Part of a small language model's weights.
Size: 8 layers, MLP 1152 SwiGLU, 33.6M parameters.
Architecture: RMSNorm before each block, learned positions, no biases in attention or MLP, untied embeddings.
Training: a variant of SOAP for these matrices, 907M tokens.
Each number is 128 + 32 x the weight over its row's rms, rounded and kept within 0 to 255. Layers, rows and columns count from 0. Numbers have three digits each. The size before them is the row's rms in percent of the matrix's.

# q: layer 3 attention query, 576x576, rms 0.0806, rows 0-17,64-81,128-145, columns 384-575
# k: layer 3 attention key, 192x576, rms 0.0691, rows 0-17, columns 384-575
q0 101:082154158129155157146171125107152177075137084116155066137090153159113137159115164117178136151108140148114091118141125114106134133097088088130083160163111110164137213074108118161126152203142153149130089122100068184147153136127074135147129122145113181160081142121133081117181144155105119121168143132132174097107143127108158161079167175180160176116102135164156176132135146124158174105132094122174172121163131111111109182140118105102156118067086154107086114159125105128095110118118066201135105147124135126107151074103089175187117109062133167060157132100194060094173234119140153090
q64 101:084135154153159055129118156102196152101125081098121060150084097187164140080096155108164101155084151117165108145130102189123144110081173125143155144115084177122157144095115116115141155154075106101131140081103125137140066146104058161122166132107140163109082147093165084123163107123149160121129164113128171132076140094147164178120125141156143125145132180182119152153032117099117118190143096104224179103183152137102158117139120126165114183125163134121118141151091116123117096141149131167135157124136128094086123125152113125101158173116086088077128105092180078124165207140144130111
q128 154:118017128132158161122072126157150126104107135117070110151127089168105160074140159147125133172117115203096147079175072120126067150098080109129152145114087101191139136158122109100129122114142116132123158128092139116109119129132120145146141103119109124129142109123187168163108129180130137133081162123119124143043078163182122159139121120152114120113131124142110147157112137208115097137102131202186151145136156152181159194143091105097101156070152097070112109088133144032103085183078109114083103113088133135108135168130168074132108129179000194089145119109117186127156163121117122160
k0 121:092118115151086174072137150076117106137082064133145145101102138158119128171188090128113107095168081128133130058107131100161149129136150101120109085109134142144164103156149129131031135097095057129110144052156128109118099086140129105129104106123156078129193142105119171174100160134111048118116137160137090087166132127072168172145106133128177083048067078056092104132072150165098103091161063119139204092126181133145063110159074107111116071142132088075153124085134201089130124169112169107182137108149107126176173106162041097094133111095216078170087076134136130111096152134138135075
q1 080:131151172123159187164182125105114091147145127149133128150173132100121175135151170035144102114127155127143158140062167140115137174115118087053111117158157023105083104124116189069059164156124127119092111137122065098167145106090097106126117094072135216143079157156091158116136145088151148177085132117116149150112128118126110076095157147106115143082079089067080094123142129130142121151112147133190170109113110186112132158134171106141162134090149082096106156147126141161088129184187135103123134126107120117117191069068150141115139152064164072149149099098125083118071120105150153158
q65 085:134107148136130114063182167138128120145058112142095124163123136057104111143130131109076088119147127128177121121116115141127123104133141142132129169129206082115128195137129150082087136119108162166087124143140118106150161092121115111106162141104111121121093104139074145114128090115133154135107069137162128115144126136124085132137101134132106081113100168119080111108121096135128146086046122163196086145126167122166130136111143104232069115123146128198131138147094118149135103135163138140165139199125130131121110079125126157107143087078134123138096038145170171144145106081128141151
q129 165:128100149118146143129100136086112132129148172147153133149104090079100138085105156145125105160154142164125209083114076164080141124107077162099135063170072083173119129127124105177098131136127153120160160107153126159095172092200153149104108113123125187077126123171111131198204117145142150128148131058161103131055081106157114171151121119103133143109065133143084110140167144104147149156133137149105193094045126142173159103124107115181120125120128097158133071139137103160153135147093153140139188196132192136134222108091113158062082116095131161105115119123100088104085142100098154127
k1 132:120147076114088150117085124112089154159140124123132162100099165159124071126126118129172111164096149156134154157157179102169125153089166133122119216116148129121114127087157131096115118074123123118146148148078156096087103196098077075181114146168143127137173176121135165138120144110145123126119143128137125112162131198088190033148135098177074125135128105098136121153096138220143100118077141136195175111162097164140075173125173122041152114169157118099134150128193141090121166165168044095078101046120084150171024170140151087179174106119140101087136173107166134129185098139141116160
q2 089:123151125119106113186120178149141150164106188199067154089180079078160102191161117098117079117099168128121139180135018110095123134098145143144109110139179097104121134077145109090121105085094129094117144130133166090132098171145152142138081152154077162152204113135091115157087132139160136106127152133126084123154158145117146122163045124166172152082139100140143158112106137103161111080127081138078123126129107146098141152155173135169147209126157107143183096116154184208174145117047126125146151177129074162114097159128157151156161087112252125125086072118148069089104150131151103139
q66 094:127125095090119113114122158188127178082187186133138113084114151118160093181162137129139115110124168159130077146148129100105130132130181099140155148167145151129078100158160097107136095113165101136049146137173157098143136107135145160119105143134086122151079124096112165142103126146149110111119151150120130166134076161093147120107125054141088126144179111072161124137151149163102098179101092172156198136123137173088124130127121122117152162152152095118149107113125104176118157133104119108151108144157118159161092159083146120160113109091102117168138116143116167111140134138151077047
q130 140:176138108123091148148139176117081136149102099129117139082123153058147114180085121174144174135122195243162170084148141116106201133131108109126155165108123151161137083115093138068140124148133120207105176093128135174053130150111091155123109105116168080102152114088132152161085165153146113104139176081114088137154057119123132066022135112166168095067158098097163059101114161141095133161145161128134135140120133069117161058145122190078195120123118152169096106148140112121079117147136120146115122141162165142132182157130110039159130141147109110114145192079110035093143081130106094119
k2 116:095125130206115113163137136084146110154104076094095162190176096109146173084191147090159175105167050153148109102108119152173103130119098163104114139154117118080127121158115123106123128075078134135186100139119112112156156179110119130139137115119107109142122133093112163147113142131161149104152106122084023107087159145116073214157126133108155096097131105111099140143197121138124078154182162144110116164171168093102102163098149118103171124138168103116173145125109174123132112073085166167129103179150101129062169149146062191153106118176110148129158162106102093130199130113066131100
q3 083:111163107085137234101153084122141170152144134152142109140125133173165112134103168086084186096206173134112179109145076140110231146134142161126088183097090174181112129139129137196169103120148106136171105107117112141108155116129113139160164155130148162128139137134150128140121123060085094136146123135174162084117131123121133084098094174087092176078168116065150154181124062107152157129095141150235150082143141060112122126120104131139162078149120126142112077046145128099075124088120053114093173147138131141124096119115148202103199108142152128079157093157113209129113076136152072169
q67 093:123139166092172123090097099095161133125147086124140113154123165123160113079127118107122127145121149152110151113170122158078191138159099134141177118148083195150171124122137157097078180161120065130182125112085133137134064129173117223141073074127146140133146076150110100148138165071132177145116160118087120144156173110104156153149170126131090093127152101117164127174092147155040082150168127171186109088108196099081128167157158117104096076131084144126121132115159115115131110057144128127163081141127153112079130139142126083152143140130095168110116136150146143120125156120123134178
q131 162:136133114090169160126191119089157153134169096131068133176126147100118088116188140154119160079174140101100148137150171136111205084102124130127187166166096143177175138133140144147120152121167131117103148109142083123145114174187156188131153076117140075113127148144110094122089104126145175137131121109149136107124151121134181133097144088147124090071211116144085087139085147157172117077129133099138124143119103123070148039141104149088138110097099133137066118128140147102129055128085168110133094140158126143060132162202113122148126131162168168129105121130134173132132093084166148153
k3 131:149181178181030086141145142121101156092085084111118106125138157142129116147063098147106150140123165125135113114117171098159121121121126182094164136065136150106083103135169107101151121147065123137135132183114184083142169126118102134128219157120122124151121093163100204133106148144113141130166110129104159152149086146127038114121171151090139160156105195109085156106106061138150159112136167109086109124129123150181129119121079128115065142141118087186106174186101159171113149150121108149079193076114133133158116135112096099133127156142165112154120078148182117119109166102166167135
q4 090:164184106147128147114087107102181177148149068133072190064149024134090121173107090086102203111092146146113164128170204141150159124105176190122086108144099210120128106149131135135115099158160151091134128111094148149112155113087082150185092147175109120112066086139172125069156130148101124149152082124108075088109119123125086133077095116111087113161140073144156175168167164130144120147134137128153096097141152124135184107107151091112164101058100092135102144069117147127143114138145160124114179177151116146151126114149091152087169173177078170135094150146168142091175125129111130196
q68 094:213199112169176085108096104132204081132076115106054136142150063123149130088126135103137194141101155132111086186173122130156138148120173072108130074133180105081146109116097141127192109106153115085140069101168102128159123107111132093196053068131140129130136174141130101121167112115170087101131149106129128137171097135177137153088094080097135098155127124116107119121150203150109118098180119111128158189143165115096164082106107088063115126082144148108094067079172120138139127130154108121123158138121126123089176129187157138102072156150157166153125079067147147126150169151133105128
q132 143:113125128183148097128143103100131121143124101137070107175104091069162104173159115154132161103145102162095159097186048134090134129145131103111124143120155141094121134147132119128134119103175096102138120089169127087130125099120156148092110095082099195082086115128122181205109126068141082054111186137158102109121128139112230119088163136106150141134122068083122109063130086112126170064162075134081089152127180146138154135130115109137116151073168115128124104131118089110136126138123113114153182133149193108083157110143154199117167118089090144126118106109126134106134119117078149107
k4 124:145128151128119134117113132185130137152110152090171131184116156127134136166132106095180118105134178173169098093116152170096159085143072139119164142141073096132129106164142090157135119146060134126131121120109170122088134171137115120208126135131084080129088170102105178118094175121124103124080122166135187112115098133106127139168137157133121100109148164179156127159117093138073163128149190130127115145146133121108164144098066113140153110174044075109133130118113133104176143094090177126145145110097074173139164156117086122084165124150120139164095108138132135142115178132225135157
q5 081:174196181161111130124091099171159129114078134147123118151152155075069105162134097132114102138135138083149123122148136219087158191169122161104126124113129159142103137160130091138101099156150150132105167141085136150171123107212144148125135115127137126120197116155098156235025107179090182106090140129158163178141136085148120093097110107122155122151158056144096096113166143158119185160107111176146099159134126191113158054114127125149147106111107128137135158129175147084151153158080104108107162195147126138145147134133086104125085093076145128147131156126103150083174046122115170133
q69 085:136102141173135106107169104135110142153021143162178141145073115149116126151102132128119122117123148107134139157047137179141132173114156161100078104111113102135109171183170177159155105080106146092133195151161102150107154166120100125139167129093114090160116026159121151184097132110069161114125168143135142140145099129172160115051080066101113165129148071186099170140120147233123141137145056158138137122180080152125069086133146155079178093165080092185179157156109115112120131105079131115154124145131139105030158158112073134111105129099151073140125171076108104157149082117164168110
q133 157:118196155080144130160199088115142121154138036170182126176136125106105117093110150142117111163182090113118122076135080130082130161139146051155143136111104101106095188134209226123083170143113196102156143126180136147152158110136149088129130115156085161146079131142157104111132117184161086130105176124134074116190136153132110104140130055129112118146135120165080159112167115168110159128143091140118077132120073146088130122113116177122115179124177123157195144150118054083132079085093150121181116129101147115108123092175122146148150115081127076105094182119131125120097142139195116067
k5 128:129127114103103116143093150155160177144164131133067182157097182142163100117049118099147146138114120124085153143147115120164080138092079082129128154146166130094151092124052138106063134132183107195106140148089164076141092049116164220084167131103085159110079097104148101193144158124156102114128119133122167120097114120147115087125233182106148106096115145113132100197151125115125154083174202094091084190148119107175151128087073132152154157154177121110111147070141111167134174086134098129105167072084149142149067192133160130139114120125074098081111091149141067154116120136121109069
q6 097:198078125128072108187108167125128105181203108112127116121148114147128155092089109142127126150115115152078084154137117134174123087120147150182118129150153163114113157103156088131101187181148201174150105102171184135167092101118148154147165156109130075155163096071131107134130178121173122082147147115123106048156143138128087146101134111165148160108169106143166145076119135127113104088110092161113169126152146116067090130151137174156132168116128118145100124161121117187192198152184097173192125174136125104068132160160146074130065136143092029111129127147174148095161075118087107090
q70 094:124146114092134145159165140134165122155182178133092156094092093162130125185116143156161149175178147129136120117057097128124131127128122126232078083099127181123070097139125170095148110156141123121124151140145128110130154116163172129134144160118094108131153103092088128099059077204119089080115157125167109053109141103120153115118195128126161107159115079100117092095100153059080106083148072095098140099137165180070034136131115181146103166076155152102116102124149166135171144110119107131128122106086171110098093095059107125079139108182077099098112134117129174112154147127108132166
q134 155:113184151183164137137175143054179118151188170105080116155115127124125137134129132109148087129152119076101147135081158174102100144122093057127103077162160114122139140162079185171116166138101118084133133147161160128187122110135180158173076090133095158139138086098093105098144109131126189117190141099100138124123095166073115104047121170070161111097125092078108107098141138107120127160127166135115131153143148075139098156112058113182161187135155135127113137063131141139136147112101160139126143119111184167154156117152092098113172109096127136098087087116137078153151152105105086049
k6 121:143053169094121164148089122149152106081084077100158162143112154105124106190142115132098120117139150155068122090087143091109113146144176158135107094122137100116139077113136131129113135093122160103145099131127098118130075168082101126124089179153117138185124150103123121120145102107085110158100095131107109141136111079192092193118080099108129160101136124130143120174132073134174199122093137112129153198093100134138167138063145139161133104114159097112107133152131132135107123112113112104164113155156138132103142104179176211154160190143173173135128126115117155146095088115141164141
q7 089:135123089102188104145140192167145132125144114147157154111122083160119108096102121134116140088217094108140097130121135147207138112134116154142117069160116135183107104135113137170131131116077210128146089107142140147119126132124121171142100141082070137131130109099181132097131117116210180099095063141106152096140129101127111154124154147100118089099147128110088120096097154168160186110122124107132113130127172175123152115114148076122143099099102108140109112098062137152150167155112128120089121147184180096107143105131079098135148128112073215122115124156126110118102079127085086071
q71 098:110138144123167128092113189142176140127153156111149235132168086179079131138142155135124125139137120118134143161122160117136154110129137123127084153140140184166098130179153131104121071141084176125132111047122147162100085061131127139185158108165115152168102143099161151150170140103155131118118051143127186105139140095106168162088140145174090155106110156086111177112119124158100135142117112136137165119125134130159141133164106135145143174123067077067114125120155165185112156153080102160116123159113158137061129155166125116100139103141102153134135110116174048133171191130165055120
q135 144:159124123066123118103124094110136066158089081134087203076139163156120080110117121158127111120149134139143087147136187140101093151147082145025176112097135047155150114098148126112154130159118144154101111114106160132194141156109140135094115126085049130084065132117122125141081090120125163148155180149128138110142150178126115106090115149169119084160168115136099174140125112180134084122130103143117099130120145127095149120115105067153103129134070133161156123087091144173132109144140066152104128190129159119112130170057132101127131104171116123152098134130095066215183146072108098100
k7 121:113191151078107133100116116080183157162116086130120088145084121135098132144134160185119105159163090115110153097064120196128091146118154104150133165156227118140109119156085125137073135116087054119107078143103148081172105081148133078109098133167161136137101147177152116086147119121137136134089077155118130122124107118112091125099115163134126107179160102072137127097100110054150164138106134127119123114090153063150110163111113143105066109103103108154128148085099140118121061137120105155149132093178137144132151127170113075092143173112080202131176159105096060102145137146122131060
q8 097:089086087144126127090082052142098100110048169104136110179103137109168127099133122098087109115142060113125136131126191087128064103129087126097102145134199122115109093153108125130118143176122103097140171167105117126157162143142110116131100155132124145129127074117128094146162122138048125125183085109135088124172107171118155112147161149142143095066137139255177136212150150133134123147135186130112141123132144096205167116115063137167081076148125167174154128149138058055059163141068124114161127120101159141191089136131175090137066149161130110126092092186156212085100155066082134113
q72 099:121109108154158183113135129095074087108132167096106163117171101099119131129134095082062103144154082130149147079133114114108147126113156122039126102096132040150158139131202126180182163125159167098165135068035106165137176167116129112111098163065101129095179056161140142193134110171093092166116146102126142140174121123180121072134129192073174105135163107193139107159181115161165093123060163148086077144105123100110141111092115134129096125134169137137081110123130077070073147090187116115118131125156113129154131173167198097113165138161088117099111091116102181148109110124125127135
q136 150:175167123168130146127186137117124118102102129125135158173117083162119128032090100107153127156114094190103093158185078179097098101090136153191149150102113117095150107103146144088099143134219161106179130123086143153164092114121125103143099159073062079111096128094154173127120109114088112129106155159075160149074152071161094121107170101101174126122081043142162111123121131170146102128129134116104119076140086158128128125058074130117094116195114128176133117140137117126110153071160115130083155100096093165139071119054151074112108121113108124114118157104140133192162134139119061152
k8 121:140069186104088135152150095116135125202131121097166092168152137167154124137110182126111176141147150064115121154098132109065143136073141085147198119156140148099141179112082142141079101108015161173153053141169147132124118111101107171102118123105101119148151195192082119083122131132161114148176125112152110140163179123039122142141144152173037123111110188061129178094112141126153131128133136103140108160169106130133151076150127180139095065146071110164133100139094183113107121126124160072157146107129094119064141144087102131079138149123143093135152109131117141142096125103163098105
q9 085:137132108098159087218141177179099159172155145123125146161167164147105166090121149153122115084122136130060166107149154162136129175135088150112122120109132167115096158175090144055118156130117127099135102105177142065086099090129141102101160156143190144132103151136103106130108160088137168109124173131140153124109142158174098156146119129148153083092130092016143096119039130105180120104069093086146138154113167125095107096107159116112081177134115123089130130178091153138175121173182138119128076162113165158110109090159194151111119085137232107107169072130088169120133067135105161091
q73 090:185080096112146102114121134093175168136171158193091154158143153147123148097188148125081100169119114159048077170080154195148192156069068132157135101121142171132098133168148127068123159129132161136069143121093127128113144135097134140148125172087123084118032104188177093072116099176059088133103163070119096141034133143166127205046209150117140080160137137092096137146119149116100105132128124124111131103110109149134125118074137108163094126166079120129122075176120146104152112096106100074096115102117148112112093161108201124119176103157180173128137128131130105111161128176106142118
q137 155:189072079076116119088123176115110150136176148124113169161117122129142117179141130108126115147155182108146081154082182086152148143091134137120134092167149159122154130097135123100134128106130114146174106129106146173127192122109082121122151180105162086160183156146139170120133160129101131152078153077083146167087140099113112145185132138105130153155142091136136098166202090173138157096128190112161103113103118142129074104191154114160150162151107161136115085094117111131109126110178119157095121090128140097134153179097135176177129065127124148119137147126129100145117088172161126149
k9 133:099221128149082158135166183098121123070104166147135067159110106144126107100163143132186147148089187115091151131092136120148127107156109093105131172109071084114137078118123122117157094182103175128131159144121141144147092138085141132108106092115147232105133155143107167163150087165170117121117161105135171171155132151124133130121156085145166138141130140134160105098157129194129142151107145153124144206133144134175075141126082175112094088147172121108131142142157138129121123110126089173168127141143172154122123090124105086120125133110108151113076117175045104080136073130149086128
q10 079:081123115113164132134063082103134137148130087115129124161117090085122142130167161161170142137079149124148112102056120127165093109073042143127082121106183141144173133120103148114140100119181164154143155111153168183141180102075081118160152135142133181122103122130100089145122138149183114097127072149131108155147096113107095118143143095145073147160089112116084107130181195097119216108145102157107159146109155143116149107152100150168123156060108114193172140137122141193111162129145124113138135123136086116125082066108121146224165180127138149162117147119077121146106133110140157126
q74 098:089198079155132158126120142104186128120107028157080175222122084086126116158180137179144126124112160131168138108126106070137096099158224104111075144152162080135154162137127147138164128162156163171198136127108140107111117109149138130209137107130115089117161179076095123139160150165163176090099071133185136113089148147166172091102048116170108119121119148093124124109104129106159217136134125152058122130120166132116161127124098148094077181112149127188146144078095114148101115112153130149118083155098100156101136052112126123136155140098101181131147099136151141122135147100178181130
q138 162:154126128114133143203099038132117138159182078127140160154113118150162134130074122151138138117180109122157126183143063128081100118073171068162140167188226080085124177139174136130130101101133152155126110128120148137094131118123145060148169104166166083145141175114132173133129139116090146194120134124140167125083134209127125120128144081137102157115083121138073131143141119157211183114157107085070152101159162137146135127166180148113136108139111103170139143165129128131081104070092129116148127132126132137142113141130159118128104139202107153183143092117140175166117162120139194170
k10 128:171131107185127115139100153123103145127055182111188116110098190112114108087104106126147138128076056148117157107138129109095145116143119163110084072034070126152101126131070118149146092099094102116125144140138137116201087162112144122102087116115076131155124118131089096196111101124101094122108162131153125118143143087129131144194107119119133118119097122115143149145099087111128109166094124161126175135153112181101125106066117108113078137134174145143103151134185140110211102170150142079100155119097132151100187114085100090081081143107128101087212165114171074125124149079070161155
q11 094:088161123109177115133159118096156140143151122178084135139116124128167070154142138098093171146129157098131109095083128114051129113143095220122143033114131146136118113155128145179134110139093112139114125090129110163141136178094117035161059122175103121126156142105120108141081129123102105090124139139104204133126092178126126081102187175136113126165112088133171102142132116149164156126112043149169136187128169106116077109157157086154096095045101125132140105117107170156121136141093105123144155117136115112152169074125091102138174159124145098104159167104147175117161177180094116157
q75 096:100164091086182116168078056111117155090120062169140129137138138100112092108101149074087166149160090137128114122149137150110088122081128156147156170151106072167118166083160149092102116129187107145146137138153114148145167087100160148106118083170133078101101142146113145171076156087113068126087139100122102166146168168163089084177137144218147162199141069098124092106165149092110140110114160096188152114117136154081043144124119136139132141106099124053154144130180136152191116176133109146099126107176093119148169127104126140159053151148159119161098101118133125109167140136129132173
q139 152:123107091133121132166086095146105092101164135148131153077152155129091134110107128112097134178093141139155135117102176029184104138099104125169160117069126190083134142057102182099098140134137165093102133105140128117113149115143125145180126148121173098122085143121169111084122143123082052184134073099168134126158110125143113107148107149115144092139180186114032078166121145132223109113128171090197170148137080130163077255106111112091144193093147150088148125104174112107163089082148142133107107147133076153160150191132137141153197167172126169106112128141113127105075060130128150120
k11 124:119138124152165118099141183115167136175103142102092215107116148129137146131169048152144103086190130191138158116149093108142140119164152162052121119154122083037156127189108157169103163121144100175099178098184134141126128117177078158172152119096143171156124124120127089147201110119106187127187138149129116105113106101113162155122107048108071062093140171105110111118123115126192134139125161097105160191120097171140096080142109135096154093047194077116075102137090098164104075130157190168100129178116130146129122092156136105076173144146159164092119084145112078121132141106146154095
q12 091:116137110082085181226121159137114121104116139147132134113143131119152060082137085054118123132125156191109129117164158124116083171083116140132086144127118095128137114126141087217176136105136144031082157120128139151142127117176089154141150173136100128126053068026138164125088073189088127194138123155103164115110093143116113123123102119097145065123120093106058126124146136153141123146157081059182122108113138141146131063179155104146103107080096145189110082147142156164080184109090120116090158119113166127140188165107092133109135140166131146156140117091124130154136086158043122123
q76 094:142121110190126133148151161198072117181118152091100179110120112106146142074075116101082117121116171098071106171125150143094136132084084132163029179121116164076155134146136070171095137161091155097146116125151163138142114117158117122139142144125116090159145119142129113153161112136120170138066073187137130103151078096064198103055073107116085153065111135158114076191138176179137152121228066129124096133109134091120120105147112172148162080148117100129142112094113161129112176154106077130101133103135128121143153068128055123127139108097144090118090181078169129136142220164175137146
q140 149:097145160102099156110133155158081141100173128107175147071142164128086142133127140159065110132122132186157120135140159112036099140069124128176098118098169067074120126142122078114136161072110132135141071160095145109136097107104128165135116162126124091111162135101105131119147123178174106129133122132151172147166055080060099130125176129204123168163129108161105039060095187136151109124081100143174149165113112096198125122044149142116173098127139077190109171154107138109082154189109090134127150224175195151155033141085095130133099131163050131107101159109097115096078150123182159111
k12 125:044148101182149161145123103196133112143066146140094164149062105167162111108136099111076149132154112127134116096058125164161180133102173136124141090096199148167149101151098149172141175091130176143141095182112083148123140142116091145136121104135107123135081161146098100150181101114133178101145158095092111126141081140093105131170122121108123129058165090111097170172091157147068140132111188133099157153084173122100151120140122064136189099049085121098138124118152138135133122154157104175116099126129111126185144184145168092056151105128130127068127077095126114209127116122074112148
q13 087:102102159113114155134128152110179174171149105127107120111099133126097097122091123130111091134145132149110132147120130179155131079079119173100083119090130131111132130123124137106074171122155223105120141174115112107152121159064109103105191110111184100180131135107133110100132083146141149137097122117124082129091139173070151143125122177143098098238137134112086079138064076167100118150094161086209074153148178084135122086162087108113126153130162117144076131116133186142126069132105027130118110182096155097107146122145211155102117134130118136100120061149175183087123131105099134105
q77 089:173156120133139152159190186197125122155090119133170140141106180086141101106074128124103127186170117131114153141099109123164195129104177149197123179125193171121137158164119128148086155175159075040129075158115151149138079113188142061154078137140172163123088118113142126134133151125112182099104141138137063095095147186130149105126109154163122178125141156167131162147076099137064137115130106100062082143160144114085116148078108115115089101160116130106159094097103153130140140138142082120105098164110150149113204068127104137118114164135076085150097116178196150136072191155137147131
q141 159:129096140142137088181132117091163169133144186173125148143108182122177126120105155148089173100088126091089138135182146058122150117086074163135136113157165079103121120172100130159168143170150129128065104121165145082132076120119071053188121125149152150175130137148155157157120147111088152176165131130123070091115146133095120128134212152165133197125172171138159126130077133130085126085063129093170154130155131122045117080126148160096148127048133145081146091112148125118117038101092150115096169176076121175104151117126124174127088121127119127156145079130147095155129121149087158126
k13 127:120140124126081112130087091090119117121182124152146145117107159139153172221103185080125123094101095115144084171154127148072109126128102121094155156111097094122101045181121143144123138036042099076117168121139163114126140082142133101132132151089090147127157079121193119132132167091137100132137114110132125136127115128089120146122073122089144117121157081149132128141100101140167160026116126115154139170077156112130125140101195129151112138118146158157154140176142128120118134125161139133073147026139115111138125157093098107144187126112142147048125104107144147152116085098126109139
q14 088:159125134062112101221101114164036151127106116151135093134152160145147092102143094109100141092101121144177137159130135082152114118128110149190132131173052110155147147158100154097113099172132108184203099110102152180155136123200153130184109117159149100137089105132146085144144054130124144052168141090156102067135156157217128162128094087129159124110100104087191182096159129109117143158124149117103070179102123134141099112139111139114129042094156193133131129184134128107122188121118097149142141110100082122135120073126115077159070158184160165125172159185132125150111182085127158121
q78 095:117164115137098118153141142115110120169083125088104153169129133125161167185159117174126118133087170086091183126120168107155091092127103102116127129153075116143107116129104169140136112133131140188203113103117177146167141163128184216119178106164115093139139147063125123145152037119107112082127145136185086123107110117150091136150123077185160100149084153065187156117193121109102168149158178080125086130095181115076104184132121132165124080048140136083156122160122106111114133094147149173185079167137100111178126121106171165185115154142147129145138142164138190144163123083098120091
q142 155:085083138177163161087113080125105068111139150121179143156114150118183124150198128135085115096122095079103101123116082072079089131160062112102143100180055174147089066144157074151117147128114144101166129177135148087164124117112137227091182147149091168094143142114105117126079123150131121117128217120136103119099122140094142126121130133080125080139092171176142167120168172186108124094120176150147158104103128157073144109103108126091102094111180172062080087143153165099114121097102141160117141179095108115196170139100184110138100116173143113108165133105156150147147181124177162115
k14 122:132151147193088151179131117149154070099169155175121118123156139133089140087085106155111177053129123073146116177176141127089169102150145145155175176102179169108172165105119135075082121144161164117068114132096122106078109123131115059153069136142146093123125112114159211060155153167092090185091055140108163151119130096144133128153090169147128147146117210110077158149108104087145169153114180099091139136089122088115106034137121121151095141137200116165135159052135130148113113138119132082112088096082118130106130098120105114136186087144187143096121174111098036122072152112119119143
q15 088:191122158143124135103071152133105109105120128142127152118125064153108109073110142146099171108114091110166048106191157114099100106118186137152152144125158165087146089157151115128088085160135139100129202199110182126125101075241144138093135075186141154159095107108118142179182125140163149122180144135114170155144118155175089095168117076212141127067094115128133139113150131179103087124101107093078170146157136122086145082159089171115134160147181182083112202121116119071123183124133184159127068157159118169134192134124119084121104113179195124123158141163118146132133147161134141164
q79 098:101125117091083144084093193087147159125131068094170138136098183142066125176119180167172160095124127125097048136128134192110142090164133153145153170133136123103108165155097140121075119176103119091188156147120135121151125176127161128170183125105060108130149116120093116124119129164112176165119192107113127162053150135143097110121114077141153142113071079087167146157191188126114050154104088134134154106119186102115159127193089131114079149072134176190121127124079099142146064092131159174092086163105152131102188197116074187160148155074127128137104109107190133063078089150111149137
q143 147:112178116101088154106117170116073085160144168144110115164160149126099128112095107132175136108142127145081107106110113134076083122136102159158172146128161158164128124068087090104163148122146090105110131103100175083081159149151199171135137132102210109138133188158126178141147148146180114148188124087104127116132149163108168078103116104125159139134139148061174118174193095130106136110104149064155148179150122165152148121187074117165136077161117125079151153039154163165119155051143150112156137161125146143120060135131111092108192085111121119112143125173149094138142111143165175124
k15 121:118104166165131085164134141110136159129127153130140119168080146193213091172191130140123107136142160160148189125146097081180141122158167110091132108133122163148102051136093091130143074125147103115130124121131112111122142073161121115129159093159098150147148180087139093151146109209115124170166084132076101155172099125111085144151133201142107135192163091154183148129121160140184137149118112103185117054125115118100145097124113119165104102143166152096169141197134157147135141117079144128123092081148152130114133080124185181124084139135165103121172113177047130159180103075071166158
q16 091:096070144107171111125162130184139170143094101194121128148108081110171101117145160132149146128075136099120164066126205155104182103166187127131084120123095157149149085141107123062158149102107164136137110136137118137087147161113109147148140120116115114100131145096184131134117107149152176093136205139166121094139189129161113131131124111108164149149144141114123143123137125151119159118035134135142149169126160168097157106142135138138116211102128140139137117199106120123117186111105130111101126134094100136094095103125157092146161129163201141100137148150128150162112130102108159095
q80 098:059079139185092156186144065145142190201171101150125154148053078122114122162143144097107150204117124152120123108144121171111091099145148151139047109101173165097128150187145140106126123179149123142110142087129125124105132107143122158125107132111124141149110155027146161158104140133151118125164153114105135105118175112172163113113203092148153125161148155116116124142102103110140178131174103076148161138077148126126096102087076086117104122097092112154127105145094094129128180119044144127137146145111114127088104059060148161160197111141118147081169126130114131183079106080124098090
q144 154:128098119195091109100159173073137166099149102153099109147150133125125133152152104152128149069105126150096109119171096116068114136141156104170109098116161149047128170140118110088136177145134110102098123119142101136157136155142155234094133130156140099163095129187142127204160126133167166121131168109128176140118155122140073110088083167075123134158121137127113104105144140121122090148145089139098124167097107148103092132115167143096106088116113123155141181163180086164079080135191164113164179102142130133104125085092131120152113152145098122088125158137143072125132138109145088144
k16 124:166130134125156121114129189181084094137118152114098125075138103146170109176112112159116080131133115115099115104104143127123169123109172135080134120140192119114058096092092146095097108229112155113119168170095132145124128061127095082152133086149114110146143103163126075128134143118098135112112013168131188151141101109103165108162113112100111098156189140170137132144092075159159156170141120054123143127169220086146169129169165113095106113104086137070133145061106111138164127102163114177153106129132105128144121177103111082122138117145112117135106081115125070173122130134120156103
q17 086:047141134181120149151109089108119194104126131134140143146059185111086133082180146170113179178147134133136125106148121062114095137083058163120125147147141141154085129165152108079134103056119159059125095125108100127117183186136121111136143091138082135090118131130120100084061217121160128196133160132068170126129109096057185167116200178040133105063166093181078148136095160087158145142140094130051114134092174104154112136119124162110146100075054143147114092125127122143132144080098161124125078106122211148134157140117140085119167132174052138150110148094144160191189101133110108137
q81 096:087071160123112127155131117123163105144142190141140072171150104109119146045159080122131172136125128147092155112124132136154109147125073170058128121123142173137162091171137112122189125126115170114140113169134192172139184167195144116139131158092033110139192131123138069130110181140133128115125160111143114112140132123080086080107183150116192125103151069160147164149105153169081141134137134120074176117130114135164182120117133138100181128153121101123089108069154121115094113075142095195110138108152114132081202120165167137143172076106095177085155138095134212139159154117097116113
q145 146:087058192101058115047154130155095125124101140125086115137136155113126125115097108089086127114110097115138113122086096094185152178110134134081140072104106162165142139214109146116153103138105150103099145140182126131096117107130135195146131088136096088124169159109109149107106140115119110116087169123143152133164193111129118179121132081064154130138117183122168124157111141118134128136176163120091141142102156126158115117104105098099127105135072132085090146151216149072172158098185166149102127135112111133091135135154174111149129162135155148110126159100139128079133105115083189108
k17 123:168154091173136116147029081133093080127124065153103143071147126094097139097087133163090148081140112164121038181133088136137093105149185102118048151121141119075106151132127130137134095106078122131088088129116143160133111113154102118126109169116213116163095150131153058147121116229152163114146097134103135172111144155132120166109119106133106147125110101105148156120169165129134162185132143166176199134164097158123160145158142087086125035093112119113167142148181154181079137117193134160111116133148140066104087112101155094131195118131078111156143125135147178084133141131176145114